config.yaml
num_hidden_layers: 8
hidden_size: 320
num_attention_heads: 8
head_dim: 32
positions: "rope"
qk_norm: false
extras: ["capped logits"]
init_std_qkv: 0.04
init_std_down: 0.00499
beta1: 0.95
warmup_steps: 200
batch_tokens: [32768, 65536, 131072]
Each number is 128 + 32 x the weight over its row's rms, rounded and kept within 0 to 255. Layers, rows and columns count from 0. The size above them is the row's rms in percent of the matrix's.

# layer 3 MLP gate, 1280x320, rms 0.0958, rows 1236-1279, columns 64-95
size [ 99 101 102 100  80 113 106  97 101 102  93 105 107 108  97 102 109  96 103  98  78  93 106  96  97  79  99  98 106 129 100  97 100 108  96  96 106  93  94  93  94 106 103 106]
[[141 144 200 106 107 129  52 142 129 156  57 150 156 208 124 146  73 143 180 159 168 115 127 131 114 138  92 149 138 113 120 121]
 [204 129 121 208 102  84 107 100 106 136 166 121 127 138 143 138  64 118 125 128 160 148 158 121 147  96 132 111 117  94 101 112]
 [150 135 136 159 121 135 148 131 146 137 165 171 139  82 190 127  90  50  92 143  85 127 137 120 111 144 106 163 120 111 100 154]
 [156 104 125 141 118 127  81 147 138 140 136 128 141 136 113 118 150 141 122 172 135 100 118  99 163 127 123 105  90 157 100 113]
 [100 133 142 184  83  78 111 193 167 117 143 124 106 115  93  89 166 137  94 142 100 101 137 114 142 157 161 140  84 169  95 166]
 [123 114  94 157 137 117 129 172 158 110 137 116  94 165  98  96 129 163 104 111 146 153 179  79  95 153  85 113 159 114 118  59]
 [ 87 120 180 136 194 145 101 142  95 114 116 207  95  74 124  79 140 112 149 133 101 138 136 144  72 135 114 177 152 154 175  76]
 [ 72 139 103  69 148 114  61 137 133 118 157  84 165 113 135 121 179 151 112 170 169 144 155 165 106  61  73 148 127  93 127 152]
 [ 72 152 135  55 168 132 150 122 104 109 124 130  89 116 134 177 126 164 154 130 156 114  61 118 131 103 189  94 170  87 186 102]
 [ 91 150 127 103 108 131 126 141  69 144 151  90 182 177 167  99 145 164 176 118 167 118 138 164 123 115 139  96 122  91  86 110]
 [ 61 164 152 110 146 117  98 149 143 142 154 108 117 120 110 133 172 140 148 140 145  98 122  94 195 124 146 136 128 117 167 124]
 [125  88 117 111 106 116 132 102 161  52 127 166 131 106 130 101 145 101 100 166  76 109 107 163  89 161 101 122 128  62 189 119]
 [145 147 145 153 126 127 105  69 126 134 185 137 109 117 109 105 150 155 186  95 136 120 149 120 104  95 159 107 129 201  93 163]
 [ 70 155 119 193 143 151 113  81 148 131 156 146 132 145 164 130 169  98 178 121 115  86 138 176  94 113 149 130 143  42  96 156]
 [149 141  95 134 125 121  87 107  97 135 113 169 132 114  83 140 109  96 133 191 161 169 158 130  82 101  93 144 128 148 162 122]
 [124 116 106 118 121  86  78 187 103 163 149 129 120 149 147  87 177 201 135 148  62 140  82 142 154 115 158 120  83 123  68 181]
 [ 84 163 112  95 135 121 152 165 103 135  70 108 140 128 202 183 179  98 151 148 128  47 172  87 110 195 115 126 151  38 126 129]
 [142 110 147 150 134 157 155 139 131 159  97  72 154 130 154 124 165 145 139  95  62 103 137 196 115 134 148 126 111 110 136  72]
 [137  60 148 145  90 154 118 109 112  88  90  76  75 167 166 168  98 155  86  68 119 116 161 110 119 125  69 123  76  74 134 157]
 [148 112  95 172 157 134 120  98 144 156 172 163 142 103 139  92  91 130 109  91 132 117 175 155  96 178 164 162  93 166 137 123]
 [ 97 155 121 162 166  96 112 188 151 160  98 137 139  79 133  37 204 142  53 114 124  88 230 139 178 117 131 126  75 128 176  89]
 [179 117 130  81 165 122 120 133 135 108  97  67 125 121 142 120 101 139 114 157 137 163 190 145 168  64 165 140 168 129 124 158]
 [102 117 176 158 105 128 157 110 147 140 143 131  75 154 163 159 173 135 159 112 182 150 171 186 168 109 121 151  57 144 189 101]
 [151 145 147  75  99 129 133 164 113 119 161 127 150 197 124 123 160 168  97 129  99 143 102 146 163 138 154  97  88  76 136 120]
 [123 113  94  72 124 172 133 161 111 115 120 131 145 119 120 213 118 110 121 201  63 117 112 132 131 116 115 130 126 208 121 123]
 [115  69 126 104 158 169 162  43 193 145 113 178 126 119 131 156 128 118 104  89 108  86  47 150 136 160 145 171 171 114 140 155]
 [101 118 138 173 180 147 133 123 202 133 115 167 150 138 159 145 135 138 133 138 119 115 150 157 128 153 138 124 142 132 113  59]
 [ 85  74 131 101 115  75  88  98  91 135 209 118 134 116 129 186 165 126 145  93 131 174 154 154 120 149 140 100  96  81 117 139]
 [ 66 121 163 180 156 181 126 113 157 136 127 164 144 137 154 183 136 112 140 130 147 174 149 125 131 159  84 164 162  83 121 129]
 [102 217 106 120 110  92 122 140 141 145 143 128 151  77 179 124  75 103  95  73  88 136 117 148 148 139 146 127 132 105 130 162]
 [104  86  97 145 181 191 140 106 121 155 201 144 139 117 139 134 157 116  90 114  83 159 147 169 132 148 130 150 141 120 135 108]
 [172 126 126 114 125 134 117 135 142 162 120 165  94 105 121 159 117  68 151 137 115 127 152 155 102 154 117 128 115 146 115 183]
 [162 155 147  73 148 128 138 167 130 159 159 129  78 122 115 122 167 129 113 100 112 131  69 176 170 104 141 146 134  91  76 114]
 [158 140 128  49 149 123 140 108 106 106 101  99  74 127 146 165 107  88 166 100 186  92 145 112  93 132 139 106 150 101  89  98]
 [143 148 125 124 153 155 144 117 110 154 154  78 111 127 171 118 112 140 182  67 117 123 116 130 125 213 162 151 103  86 164  88]
 [ 71  98 153  75 145 118 118 161  54  94 111 104 134 158  98 127 170 131 134 149 144  97 151 138 131  47 191 125 132 125 133 153]
 [142 172  89 148 146 116 122 104 157 127 118  79 121  83  90 132 101 157 114 125  84 174 166 134 139  94  41 100 130  93 115 129]
 [144 121 157 181 120 144  63 105 167 100 123 179 129 122 157 165  80 110 104 150  94 167 159  91 156 115 147  96 119 140  93  89]
 [194 170 101 150 122 157  94 121 118 147 191 104 128 131 153 145  54 143 181 156 111 162 132 130 118 121 105  70 153 116 120 139]
 [ 88 157 136  84 151 146 145 103 128 125 118 134  83 110 132  95 155 134  55 136 122  87  95 124  32 129 169  65 136 141 105  92]
 [111 205 114 208 121 132  91  96 129 157  85 103  79 102 134 116 129  92 113 155 165 136 184 159  77 155 168  71 133 126 108  99]
 [115 137 125 125 111 162 130  98  87 142 128 111 149 136 197 148  72  97 108 132 159 119 167 151 111 153 107 190 142 155 102 129]
 [128 156  94 154 144  82  80 127 127  89 123 119  98 164 119 116 179 112  98 125 177 136 126 102 119 106 164 125 146 101 178 123]
 [195 129  78 118 137  93 158 128 190  94 112 113 108 108  86 158 162 144 113 130 201 199 172 146  87  55 123 136  99 112 149 123]]
# layer 3 MLP up, 1280x320, rms 0.1, rows 1236-1279, columns 64-95
size [ 98 101  99  99  75 109 105  84  99 102  94 105 120 109  93 104 103  95 102  96  82  92 100 100  95  76 108  98 110 106  93  82  98 105  94  93 102  87 101  76 103 103 100 105]
[[127 133 118 150 107 111 160  63 102 114 116 142 115 113 179 133 187  49 120 127 128 109 111 105 129 120 138 195 150 152 125 170]
 [141  78  91  96 208 159 122 153 144 138 160 168 109 122  61 115 105 110  78 111 172 112 128 119 134 130  80 167 150 108 128 137]
 [101 131 122 146 149 144  98 111 155  96 160  66 155 141 154 125 135 126 125 159  95 112  76 118  94 165 132 162 135 139 142 200]
 [136 115 119  89 142 112  93 142 165 142 165 130 116 143 126 152 116 123 100 105 157 137 112 139  87 167 151 162 152 104 171  82]
 [146 126 106 126 200 143 119 121 154 122 104 117  96  61 159 148  99 160 146 149 132  94 143 107  79 129  92 154 109  94 118 101]
 [134  91  54  95 107 124  81 125  64 160 135 164 108 180 104 131 155 107  98 156 161  89 137 173 147 144  69 175 143 109 117  88]
 [108 116 178  91 106 119 111 178 132  85 162 137 147  63 112 101  95  96 123 140 132 167 142  92 149  98 190 160 219 142 121 100]
 [121 113 111  79 199 127  73 125 161 109 125  77 133 147 121 107 151 120 124 164 181 126 119 117  69 134 106 135 121 143 141 156]
 [143 107 123 138  88 107  97 121 138 144 133  64 150 146 121  69 140 147  89 151 162 136 119  43 125 150  87  89 119 163  91 180]
 [ 79 111 122 128 119  94 136 139 189 102 103 101 104 185 167 146 129  88 158 121  74 111 141 130  75 118 109 126  67  86 115  72]
 [168 179 124 129 137 111 167 161 139 102 158 162 118  84 132 126  74  80 168 146 109 104 102 174 124 111 107 100 129 149 188 126]
 [177 149 138 133  81 145 110  85 124 106 164 141  86 181  91 148 125 101 155 154 152  79  83  87 129 159 122 118 138 173 100 125]
 [173 166 103 190 127 124 117 114 148 119 116 128 127  82 121 132  98 148 131 125 131 129 165 147  93 180 149 144 123 122 108 164]
 [149 108 123 160 150  84 188 120 193 134  90 117 128 129 150 142 168  95 156 121 153 129 177 101 105  80 108 128 126 103 103 187]
 [112 126 112 171 110 172 148 134 157 115 102 107 188 119 146  69 117 176 157 123  88 128 174 105 158 119 104 119 147 129 126 117]
 [134 157 143 108  77 138 174 138 137  95  98  99  84  96 173 168 148  84 157 160 170 123 149 115 152 146  99  79 124 180 117 186]
 [104 110 222 135 198 145 151 134 147  87  95 136 131 120 139  96 139 132  97 124 130  81  78 119 102 135 122 175 163  81 137 106]
 [161 142 157  46  94 106 179 111 135 156 155 182 154 121 124 160 128 165 143 154 132 125 164 118 137 124  77 130 100 141  70 168]
 [188 135 131  57  80 142 159 154 139 122 193 127  86  81 106 129 121 130 143  95 152 147  75 106 111 135 145 147 128  61  85 122]
 [ 94 183 109 101 164 145 115 177 176 170 144 168 145  55  56 155 108 133 115 131 113 112 123 124  88 119 152 107 124 191 175  80]
 [108 121 115 132  93 115 189 106 108 122 203 163  96 139 115 141  66 133 178 107 118 113  78 122  77 168 122 103 128 188  67 129]
 [133 153 137 119 120 137 102 163 106 166 146 114 118 122 169 150 117 117 128  97 154  67  88 118 117  93 156 124 122 183 144 117]
 [128 200 155 136  78 102  92 113 151 159 129 121 165  83 153 139 108 159 103 139 115 104 115 153 128 117 139  71 170 120 175 137]
 [122 133 104 185 168 124 114 175 121  91 138 133 159 157  65 129 135 195 101 102 169 219 112 144 168 102 111 107 110 141 166 125]
 [104 119 142 164  88 134 170  97 135 127 150 124 109 104 153 117 108  70  93 110 117 134 105  97 119 134 162 133 120 163 154 171]
 [104  95 105 157  94 162 161 157 154 203 116  96 111 186 143 124 164 171  75 135 182 154 103 126 177 115 144  73 114 111 125 136]
 [113  81 101 124 118 113 113 150 121 137 139 126  96  68 204 121 152 150 168  84 144 100 127 143  92 118 208 148 154 153 155 129]
 [138 152 176 139 122 117 128  90 107  63  95 121 108 159 133  94 194 143 141 120 137 130 176 159 185 157  85 125 147 104 101 128]
 [ 63 132 145  99 149 107 133 138 161 114 154 113 101 133 139  94 121 118 140 132 118 155 133 147  75 187 168 155 104 136 136  97]
 [189  95 131  78 119 120 113 109  45 156  89 167 132 183 170 141 132 185 131 152 134 141 125 102 185 142 157 114 114 103 124 150]
 [146 141 110 168 101 160 125 128  82 138  70 141 151 165 123 112  95 120 130  75 141  89  95 109 179 171 129  58 124 147 149 150]
 [151 109 143 131 127 121 140 214 105 169  98 206 105 197 150 145 123  96 129 158  62 126 129 149 146 162  94 103 117 161 132 107]
 [113  87 139  82 105 164  99 121 105  96 115 123  92 100  78 155 136  27 133  95 139 127  87 141 125 121 112  76 135 137  68 137]
 [150  91 120  71 157 126 162 132  66 109 123 124 130 180 105 151 109 157 145 171 103 163 136 114 155 140 123 117  86 129 102 111]
 [104 142 121  93 163 146 106 128 137 104 183 126 182 122 130 124 154 116  67 113 193 114 131 168 119  99 122 107 113 104 142 117]
 [119 133 146 122 141 199 113 129 171 108 101 144 159 102 161 172  60  80 103 130 124 127 136 180 122 161 141 159 130 146  88  89]
 [194  31 232 114 114  88 100 168 108  78 161 150 180 152 131 153  92 106 124 119 117 202 119 136 134 137 119 131 149 127 123 130]
 [ 97 147 136  88 113 166 111 111 112 106 168 209 145  90 104 175 135 165 142 140 116 205 142  72  94 133 140 118 140 172 167 114]
 [ 80 113 110  92 125  90 173  83  66 177 150 158 150 110 164 135 100 120 147  70 157  98 131  59 126 148 175 145 134 125  76  85]
 [164 119 135 198 152 130 120 104 126  85 102 116 124 164 128 163 112 149 161 127  96 167 168 112 177 176  49 142 131 150 122  99]
 [155 157 109 167 127 137  75 143 141 136 171 110 139 169 176 147 144 121 128 125 153 107 122 221 117 133 179 122 150 139 137 132]
 [ 74 112 157  87 164  87 170 177 124 118 133 163 144 148  81 140 112  99  73 146 105  85  93  87 159 136 123  54 120 127 123 106]
 [102 152 122 172 130 106 118 194 150 174 197 160 149 127 150 111  53 155 107 103 108  66 145 155  92 137 112 146 147 107 111  33]
 [147 103 118  79 140 176 120 161  98 181 118 151  89 155 137 105  53 149 150  82 128 201 123 126 187 139 150 197 105 121  96  85]]
# layer 3 MLP down (transposed), 1280x320, rms 0.0244, rows 1236-1279, columns 64-95
size [ 99  99  95  99  86 105 102  98 100 100  93 112 111 100  96 104 105 103 100  94  81  90 101  93 100  83 103 102 100 106  97  88 107 117  94  96 103  98  99  95  96 102  99  93]
[[126 105 132 156 107 156 115 135 174  85 141 130 190 154 107 206 104 176 136  78 135 101  83 182  89  84 188 166 158 127  73 136]
 [133 117 119 119  82  95 115  79 164 161 119 140 115 108 130 184  97 136 148 175  97 163 158 107 132 194 174 122 102 120  96 157]
 [111 139 129  94  91 190 123 145 170 131 152 142 149 147 123 144 136 136 221  91 126 129 104 125  97 141  87 141 124 114  40  81]
 [110 150 119 150 179 142 160 156 110 100 142 130  71 119 175 207 160 120 182  99 159 145 133 170 115 166 166 115 133 124 149 134]
 [154 134 104 121  95 109 166 147 137 117 115  99 112 123 154 176 186 127 109  94 145  98 236  68  79 125  87 187 121 110 103  93]
 [ 79 113  91 158 161 139 102  95 124 119 160 131  56 103 132 163  80 195 153 134  90 122 156 101 172  94  90 120 116 118 141 122]
 [164 147 140 115 105 157 143 114 146 128 121  89 142 180  58  62 145 167 167  96 197 163  92 122 200 107 153  71  93 111 130 160]
 [ 92 119 140  58  76 123 104 161  74 160 145 150 117 148 129 133 134 144 139 127  50 149 105 153 114  97 126 170 112 100 146 212]
 [118 171 181 190  92 116 110  81 180 140 157 135 203 125 149 133 153 168 174 136 123 130  76 129 150 151 111  95 120  85 135 125]
 [ 76  97 146 127 125  92 170  99 113 166  92  87 128  19 108 176 129 167 113  74 169 190 124 157 137 147 102 107 133  47  94  98]
 [ 86 141 126 138 114 115 122 131 135 158 103 120 194 148 108 108 159 129 105 104  42 111 118  92 142 177 154 173 137 124  62 103]
 [145  95 181 142  82 106 129 149  86 111 105 190 115 100 195 124  90 157 124 122  81 117 162 136 121 108 102  78 158 166 134 136]
 [ 51 101 141 107 133  66 125 148  99 158  63 154 112 115 117 141 115  94 106  97 105 153 136 139 138 139 180 187 113 162  95 103]
 [161 111 104  78 121 140  84 125 111 131 103  74 154 138 159  70  46 146  76 111 113 128 127  82 119  71 103 108 200 119 128 138]
 [101 189 109 153 159 141 165 176 167 113  91 199 125 198 121 158 106 176 124 104 126 132 134 168 131 109  83 145 143 121 161 133]
 [126 119 131 133 127 153 128 120 118  88 158 159 146 168 154 156 163 190 109 160  87 164 110  93 141  81 145 134  81 115 157 162]
 [127  86 154 158 178 163 100 130 126  51  97 153  86  79 144 152  99 151  99  94  72 124 170 142 110  67  79 134 181  99 148 145]
 [148  97 125 135 101 107 145 118 139 133  96  90  91 108 143 114  94 107 136 220 166 153 110 118  75  38 179  87 113 113 119 116]
 [118 117 124 156 202 127  82 146 205  85 113  78  99 177  82 161 127 160 109 128 101  49 173 111 111 146  97 103  74 141 127 150]
 [117 155 113 126 159  72 112 153 104 110 123 102 151 150 126 137 164 153 180 135 181 111 156 124 194 147 104 142  86  94 139 147]
 [140 128 184 119 144 137 136 144 194 143 134  96 110  82 132 140 122 136  89 148 150 150 139 145 158 121 104  85 132  31  62 182]
 [115 108  78  60 151 121 107 155 129 126  98 153  80 202 162 112 104 124 108 148 100 126 167 213 162  46 175 140 194 173 163 138]
 [112 103 178 114 157 161 195 139 163 133 102 128 101 120 118 116 153 153  85 110 109 152  90 145 100 116 170 150 130 106  48 132]
 [ 89  89 140  95  94  91 182 105 122 157 148  83  85 128 131 172  96  71 159 207  98  87  74 140 132 115 202  96 166 159  67 125]
 [127  99 147  98  85  84 155 175 166 162 140  79 184 155 107 122 154 134 158 123 112  78  64  83 151 140 123 175 109  96 134 144]
 [100 148 106 150 119 129 157 157 103 101 158 108 156 142  86 145 182 122 186 110 166 168 120 101 169 121 130  57 185 113  97 158]
 [ 89  71 161 104 147 183  87 116 122 162 111 151 163 133 150  87 138  99  91 142  97 121 154 157 178  67 134 157  49 159 116 141]
 [113 143 116 126 104 150  68  94 170 141 121 118 140 141 131 158 154 169 104 116 132 147 101 114  91 107 123 148 118 141  72 129]
 [175 174 111  99 121 143  96 116  85 106 135 139 132 163 129 155 138 152 159 153 166 118 140 102 141 123 158 119  88 162 120 189]
 [ 82 173 128 156  90 159 133 136 191 142 108  99 124 107 148  81  95 113 171 132 123 134 120 169  96 185 118 136 222 153 142  37]
 [115  92 156 140 187 118 109 162 155 147 126  93 130  90 100 155 125 150  66  81  91 114 113 127 133 144  84 149  71  94 109 141]
 [155 117 170 163 145 120 139 118 113 115 120 149 131 168  84  98 121 182 149 136 107 196 101 121 191  84 154 154 165 152 121 166]
 [112 165 170 105 142 112 113 145 115 140  57 160 194 156 143 168 132 153  76 127  98 126 163  87 119 101 151  77 114 140 106 101]
 [128 104 133 159  72 110 172 141 182 116  72 103  91 163 130 159 133 132 125 150 157  81  54 158 115 111 140 161 145 146 120 102]
 [118 123 109 137  90 125  83 179  74 123  90 131 207 188 161 113  81  86 120 115 151 118 144 131  98 118 205 197 184 147 173 187]
 [159 135  90  90 120 103  96 138 183 185 121 125 115 120  93  96 146 113 151  82 152  90 106 205 114 118 137 128 119 132 182  50]
 [189 100 100 158 115 115 156 115  97 163 125  88 130 155 175 112  75 139  79 141 110 124 191  93 125 169 152 153  73 128 162 118]
 [105 151 109 132 115 121 165 159 149  96 118  86 142 122 127  86 135 127 189 137 158 168  66 163 182 160 153 122 181 164 112 122]
 [165 163 148 127 168 126 127  62 140 135 150 135 155  84 125 118 149 120 155 113 108 106 120 130  77  95 154 108 101 126 116 128]
 [119 198  98 136  97 186 109 124 169  85 111 139 101  72 146 153 181 190 143 118 151  79 107  72  81 161 126  70 180 190 124 202]
 [132 101 145 120 134  95 149  64 103 148  10 101 119 136  45  96  99 149 137 135 126 113 120  70 164 170 150 113 135 107 147 127]
 [115 127 138 154 115 129 130 128 126 159 135  65 113 155 121 155 152 141 177  72 191 103 203 123 130 165 102 108 110 160 174 130]
 [144 116 129  76 123 151 110 133 102  83 141 131 177 151 133  95  85  86 163  90  74 134 128 134 116 120 127  78 155 105 115 153]
 [135 138 120 188 117 138  78 115 167  87 137  99  79  98 153 156  98 151  69 138 145 101 151 167 149 109 104 149 116 200  94 156]]